Weights of a small transformer language model: 1010M tokens.
Each number is 500 + 50 x the weight over its row's rms, rounded and kept within 0 to 999. Layers, rows and columns count from 0. Numbers have three digits each. The size before them is the row's rms in percent of the matrix's.

# up: layer 3 MLP up, 1536x384, rms 0.203, rows 792-823, columns 288-383
# down: layer 3 MLP down (transposed), 1536x384, rms 0.184, rows 792-823, columns 288-383
up792 111:457487499536578515519568415401455528459475414469413513454446513508560470372569420496584566513502535486515526435421486460430475570493523469486484514421451571464425533446499562492597504478460393511486502549513517423514481522390466413528417510495519440474572527539511570469493477426435391453
down792 107:456459443487514482569559456471410553451488536414429512402497528597469408465463492472556523585554540469477508475462457433364592517571470461417501505607547524481532497471435456492544466454518458591496471455364431453528526590483499413491554478476454516393555531460488535490492499457377506498
up793 095:473540500535518485468469497560485511493520560433567540453508532493501460530544511496504489481456518604501412507480451587476375525437398497542553465513548517499523524528527393548477494482555572430487578511515550499490506506485623577395425481435590527520456481467504507523474467512458560496
down793 093:304389563452521457548537533463565496570526563468520527454488529433497457604524451423518499457563507611486434472502535494437507494489562519497529359509492463479540420496436445513551553538483419583388506565489522508524507474491514470353506468512537515448415488481470483600539568440550442405
up794 107:590546462621445487452487536508564543531573483549462495542505515447401448548554420578447466445598495548464540509501483502549474506575507456449607473549432465506431477478476538420505512579570532512582444416451463447561493551482489492512580558482507582512550475540484531490449444458429545577
down794 113:483467457532492496609467543470512398472535507471467459443482519556520532453534501479490540442494513460498413480481522560498476421506472517407630439480541506552446535522486496529556438609428556535477404483587485542510514469497570591534567449462423506483490476539465548528574550469480500558
up795 091:548451561401467445549517448525477546392551521525458488493507539509547451491511517522462551534610549521476460477485535558606431476487550555519550544468474518512499503468390473503457491430372526513533386463486427379435506524491573517469465467514495488393446452430530448518521411522463416403
down795 095:442429597472490488559528553546479481476421477539425426544635510423438406456619516536474456503474629527495511436587528488403332542499539487513507545488561505537535507492506500498581587501520431555421461573529503451484522452391537387668548521518488569530589465500477520477542510482536515396
up796 097:518587411506451490479520543498479565435531444513433521524498496456538549560485353500530567479539536453504648459524605520479478519474347563505595529557578463398388480501520472436453469518555561591500510549478488557540511539557567499519446534549529565590377502499605559494527522488480471449
down796 092:367474476516521422438486503507497442503417444417500506461461454453486523585464493454515559513498424458580530500466452483583504511443405426579543503442471519469449465530564518533524544497460509478474459565489537408569515498560432526536534440503492449564476497603435538559607494490468485436
up797 087:573527480557553449497444445439470579574375555506449545589498506595450553420506517489562485549478493461522497548545528425523493515511539515477430478439492552485452477514481628554522523481492492518442442430450510578447455499477510583533535529546465560543492459489494529452402510499393544432
down797 079:532460530435478525545534431483456518466522530523501407480529488417524430522414516549528490434507518461447555482521575554476475432534480585505418444509544439467479447471595484459423509506523609540485470598575552565612591494552478512506503510565478436451442561544517504535511411454608483481
up798 097:445375507465507542523503552553541522571524393438456619469587566471444517511420459516550616513433575458445519458560515519515500474430537497554444559528520544467491517479426471437556446490442511510465494508490488505569423498475512477578462423454493536360438453511546446496502561472501418465
down798 088:539539510499463585577515473504448453503546480499550510572473549502515490575464550506498515509583503437478530525527494547545479531455481496472500526458582474487471526573572591531478484516508485528447628571407563529504497484603498491555496560575535466519478470424434520565584424526420408517
up799 100:387517494578405440388505538460554512461472514452486477598379538484516410484595505383476500478446418446451510433496549473446493505489470422449391446484523509465442486513454456480540520584498495423540505520486511536526529449525524565432449449533552478470366443608547483524524599562494505470
down799 103:462520485511501498421525511426464535514574524546561328452524520436359515491510452490464413413535416602532561458536535561531459468526436437539417452402570524443489445584502491474500475528387485555555587489516462516556567481577474505561601477469467426426460543459486485505504475468514514526
up800 094:580499535568520495537451506572580605492502495474497557384393583454491453453503508499433520521458485541493569539530470480435453472502547520474567514516459542539528523578491450398478563476553454588470461475448571536390464539494418462510489514366619479470385477504442555552516529574489534598
down800 091:594489526514570506579489524571510520514483529513521410551472493499507474520501499541451517448488595415550536572433437495459471608419520447517554514543405529555591506484452423552498573377551513431467532466541504532490485508484480456518490554465538520478458494447500473458526591448495547495
up801 101:537599493574498516501471515514399474458549491448464455445560543527432484521519414464511503456552478470504454500477419511521489465498508597425453513570514527531497567549513491466526569476505505475589472521496502447494454502500505597555501508525518461451506562501419511514545359524509543439
down801 101:530502509524467533586523435610479509432507525481521408547631515549495475513506449444456472520564534547427486437494422510452460414431485596473579539527503521540531585424478494475557520522434480431515524525526515528568566467469520493564500502499600410545472498506537478488479496494438374470
up802 103:499445407518613513462550399479511559533533498561460578470453559618509524459421491474525518403553544443587579419469489520486448461428439537505563547496431498516384592492506541518555557505526526538420459499512465544483539462418597560503508565509477421481518490485491462471497535479556457471
down802 091:468494468516541393485432467521555543425469522469521562462502579506494391420532578393485422513444446489560457450440478553454497457436477496431419515550471530513489492592539509508420501466501483464558535509609568412503507526476488513446528599425558443474421594532499521400459485554419533544
up803 103:498509517558485483470403529508444555497541483477548466412526510430442534505485483449513533513477513512543445484544570435412578571439520525493539553459509555451463494484553547591553529536438531466506508521559559516437569502495462532475476533495597564465478471530558469496519531552538549562
down803 105:493461521528575520387515512557571500445568475585522509505541512564560518444455507507463405438424520446445524482489474452454404452496519571549554440501492537435522498503503535519561516559427518461457551505480543467526478516443472469564453492538486546431484472547516542503434464436447537465
up804 099:491548504500451535485477434362557539458586504500495615391549478564480386515492577465499525520427545558475542500507544524539507438567499543526563436477458460501548563460410523489531490474522465514509412528469479531473490508519563514541434471528530554513477463517506489556565506559417562464
down804 107:489444466536530501569448599433486477453497511492521448526406507494532520559587500497405464423472440432506495465443459452480524468482568420553419660501469569434487469481504480509517531507534443507506410532575467440437570496446475577509444485469560506471521544526515494591511518458547459447
up805 107:522469493477490558473444432410424489519520486557484519501543591618552509596447510535458481527480456433490483483395517459572516549440492365548384514467440533566559491494561446399528473531571557602480551463506480591535533460499541487434573537536412535520504503538517542414419489473456555579
down805 120:458568508447486525581458440538490499436545488403523473411496405447498476477505601521501405502473476435591516510511519504422450454513489465505541444455573534437558501495473527452524539497644535459455464427472425429457509559459515490469382585511510511467517501538458560404554489525645525478
up806 103:558478438495504462422466521416606363517553497481507469525522452499421488483538583541471539490511409645610494410437517463524442538457555459463441478430442548480570570458486552485525519485496527425544508469477495426457543459595521493449503376475455533496513467604571526503491491515548469594
down806 089:366448530543498543532444441461527483553504510496550453508508582517465548466497456462500493449407568590580471440532455511464589449529428508601446604503492562497533509554554615525396540532475384553465500463529490498553517566444366485501501469505576440455535551556563482427468474459425460510
up807 145:471477499460496432488421475525437462435547506466494516601522493482502571511512459469471558504476375532460611483502443491528461546487473468557558612489448603442445500545536522553419566457430459473491570436548615475565454472419473480502431564423588495548440567509543536512438513536503614559
down807 128:470437439468417482477467510558483461469523575612394458595526576484470549537564467505469441384482562459443517482466497405511447488620512477494384561478453517479441500537531551457423512521426482525442550532521517477508496430565526533569527478498506482529537489543507427496498551562460442525
up808 097:478541491514528459470454612460484419506419496538546485515518428510505479539515463478514461461409449555426467478431537550459471449529529488596533476515404483556569571470585451577466538499479380445519527531483472480441470433562435512408517588462514503548515495548506517573503453579463498550
down808 097:535496485438482605448572455474478470494536506599512493557511527558499490473396494528544556479504504504401496519568542410534431467469427543545490538454524489437482445468540576479507494451474603514451455511507536534438507500588572434494581502514590547462527499507481474538431652438449467539
up809 097:415536433545559413582532460445499502548548500462419517472479468518543562451493530438615521431517425605477410578532449473547500452521612416547451574453513553483530520488549504514509471519415498554525611563447551481481501565431538436472459507516526417418513452510467515503496581513557485314
down809 095:458520498539482484482493471620506512622433573416486410469547507445526623508468545481549559533517431517523523597523457410571515556546519388404455453493479504442518456594493531495548494453464498524403547484403515530513436447522460482577451454377531457550468474465572500369524521486557470426
up810 110:487572540602495494454536526478495475567588454439539474481591497475487490506519520483520450502512539442459576544583509529553580401472572524597487508490409500575549491412457446520569502476503537481564563550509496461576470489491464556571439525432585541530546529451644501513480466509523445491
down810 107:507494443473549557487445558537517509464565424511521566596551426539483374449525590390584487525588502480511583446465438501446553445599551482497439500479564529528500517399420547467495497464433439472453533513494511536525493387508512527540508449446539487459514452575500546479524453424505433581
up811 094:483486561543409557546474369407453515472454470507542516472577535545520515436512498514544514407531520470478509465479579467537498413509418479479494427526520498474470533499452446556528481489535409501592421460571452536525485510486530488447544471538513407520539480463535552468513466468490471593
down811 106:533488542521496584542499515533566538394460478405546500462458522411416496504469511474487488431466575528450537535429532556561482523497550428477521462615523509488478528476526608464503511475554427552487488499430429481434453596454439479490430495538431522499574462527534570547497394573456587518
up812 103:476533508510430567477484536435529560525477486514446508520520523536589554510567516469454512480487537390496534520444546642496452445487548429525613542582595499486422447515504433444517501539531546583568493461503481425455563566510395505563513599455467482509404430501492542422471481530481492566
down812 101:556578450516565598591514500438425414509497532488416434346534464592519506470469510514498570513477380507513491544521517453494515515535589480504466593573411484545471508426519429504588393495514468579487433372558537413511530569589487521456605514479498457537438468561577530472583508432444458496
up813 094:439406494567503448460517456508494506463475561514459594422442447421505490517608502527572507542538510485473445504469507578509364521527431436513456523422421510531441523445554418545378504402407517485481449478383464539486498413498440682552559480564477560523527543520569624521588449532474458458
down813 095:500477473529449505509526515512492583422533552473365553508488456511352507542538626450569472420511517527572524576429564527457466530544531489537462592568514414495550442526559531570486463563417409506466450491536520580547443438502474467449473559432459560505503522509495530619571469509532549622
up814 103:473524492569513587492496511466533548536435474398488463540447541472489514571467480495479575441507570487456496436501501532573496548469572569601579521574491465519504615495564482569515433529481532474488457514430550512405562429572456498472449547502550455597484464464467508519405506587367518517
down814 108:538508550526521406465601495473556547543419489464509538604464426494468532488564545441448552496408484587462535411537550515497520544501535617527527452429505487607465504471512456512468572429464531499538429441549433464560496482509472558468529496523482534541519564488532490531630574537494533484
up815 105:530523520443567433489491528491460559484554517458465577379432457482509410361452462508492463521496470419469335477588528508446557485542492508502556466534514409541537477457517487460442578549477468532446531465568466452484572535481526471512461529560618465570520463525477489488497578468553456518
down815 108:550514469464502490495461523487512498508472544400500445417367504491556397508545488557524496509517487510509454474560476436477461466580543548525479419481535452513556546517531527486508592517546545533516535438506513462495572638422506594571526556505479466465550451527512459447523558544490504565
up816 095:527540462481542572474540496483538486445555566429465515542474489568547558519543553403537473519432464502525535538453488527556523541540459414494457455481505528526488489539427459389574515517468507456449532464492521427559465560477478438484545478581458465481601512496475537551554483480543487471
down816 102:460556449406472428444450587553512489477551489457506452572568515482461550517480425504480497586533464508523438414386461488500507510444480593554521413493518519560488450439487473485526486573492448485530462427478428548490564496500510431568509530542485475486522526512475548532607482534533485410
up817 100:493531539550514479443403507438460513511494494508350502516574427528518554494479552508480513581456486471582406471538498499440445499542512404450426537527511481567575453539554507542484485572492524472489514543470516526551428581525537518595551553425494557484438545496393469563426560516536520506
down817 098:472466465480499505490536528444463520505426546510538539461588469510491485456498531461523519432455515454497534435463523539467525524500479594538526485516436447595502521520419505516500500609527414597537568427546522538568503475524441526505575464525554519459473572426483463439545454461486496503
up818 090:517542478438607481490465472538578490526437508468623506497507575490406440578508528514542576405448586511500520606453540492496507551545433477460515519372440547437536590528539426457477518445503468422516472497518534472523489497537514465491490567490575478503478442499548545412505481430482583500
down818 085:546497420568510596475532533545506511518544532495402407553350423417527642461425461479551457528513572497605490532508445547518493560521619512452489476615558365497561480515467536545501492452516439459560561472484447561447509490518507510488575446472546492479512510461456458482485460494482445439
up819 095:487503504468510466531522582560556480467401481536527451514447484470473504550502494470530550478416614469448503632541533551508550538500475508531516559470475384464552590490589523501480521526464557471516573539577544455564484443518493520456562481520473471541476555515513568521505492472495478458
down819 088:572519465547507535532544486498553485457561546477594496434486505580474464463470548601505527470522448466430546543552456366482416557467514504471527420496555482498429481432474537531512465572525605464474588497532491503522511494464516477509513548577507488465528502602474465499446483462484509565
up820 095:465481414538486568426475454482450558494435537473564551483423485484497519519533482501508441459542456388511571498570470516455469521471450595423561439496573498608426547509459527498497493593507540485432570528581582459540545468530546421520477555501520573504417458457469379569508439527475498448
down820 065:461432435505545575484514434479429530409522477521528536468480436442516469522496408434529495478494507430476499488498521456522492442513497541461511442491526527521405554528486535507470541603478498451443538476605539481480452501553610404509493468510448453515418431452462443446518450507463414497
up821 096:504479510524567523427516508588482537547499487328456531514472532448517482597605446545473497509522450490438470657471537472586526442540572501477473488513556529433472426374506378507629536518485499515470471490559513597536479566499552589441381481548471511481504489496488549401555483434446536499
down821 091:560447486436481488451516600547478461454491522476536541532536543408527483549483536520561545495547496484522451447511494427500523466578540537468456534424463485481460488539569555497522513401452530461461511534429442573516510492509465426646416518515465493466371494612540454544533560522513409549
up822 099:475558441489530504454483491550549456481504510461502488496440477533512529509454472548456487535508476495426436561524484472555433469509448498513468514530436537443521549555499445554576507476558514599572515402567522562477497494478440474434464474501451480548509473388446521469549513507535547503
down822 102:508612597562482593519447508525431479400522632517547560610516474496490504460473595489438529491552572468571533493507518498500592472541492525560479601460443492468389528509557464567470515420462492445554410513600525576474438559525555522596454478505546474503481428419549446534562579518536497476
up823 098:482507490499566515483442428530461561463592644559499630495597522595514422455469489502515574478491582479518565493454581399463457433507526542528534455524504534501456467499458577437502435492491420458515539433507541528478502526539570416503579438481513562525529361452471488439470444520519476510
down823 102:588528541538536449479435533553415416527550556493551543482452473511468490536514480498583521510549468316467549636487466535492397535556468496438499565530415550499469464591449533591530449555434486596472514560519542608492536526471490477560544419503488509479526449565539607491549529554402456489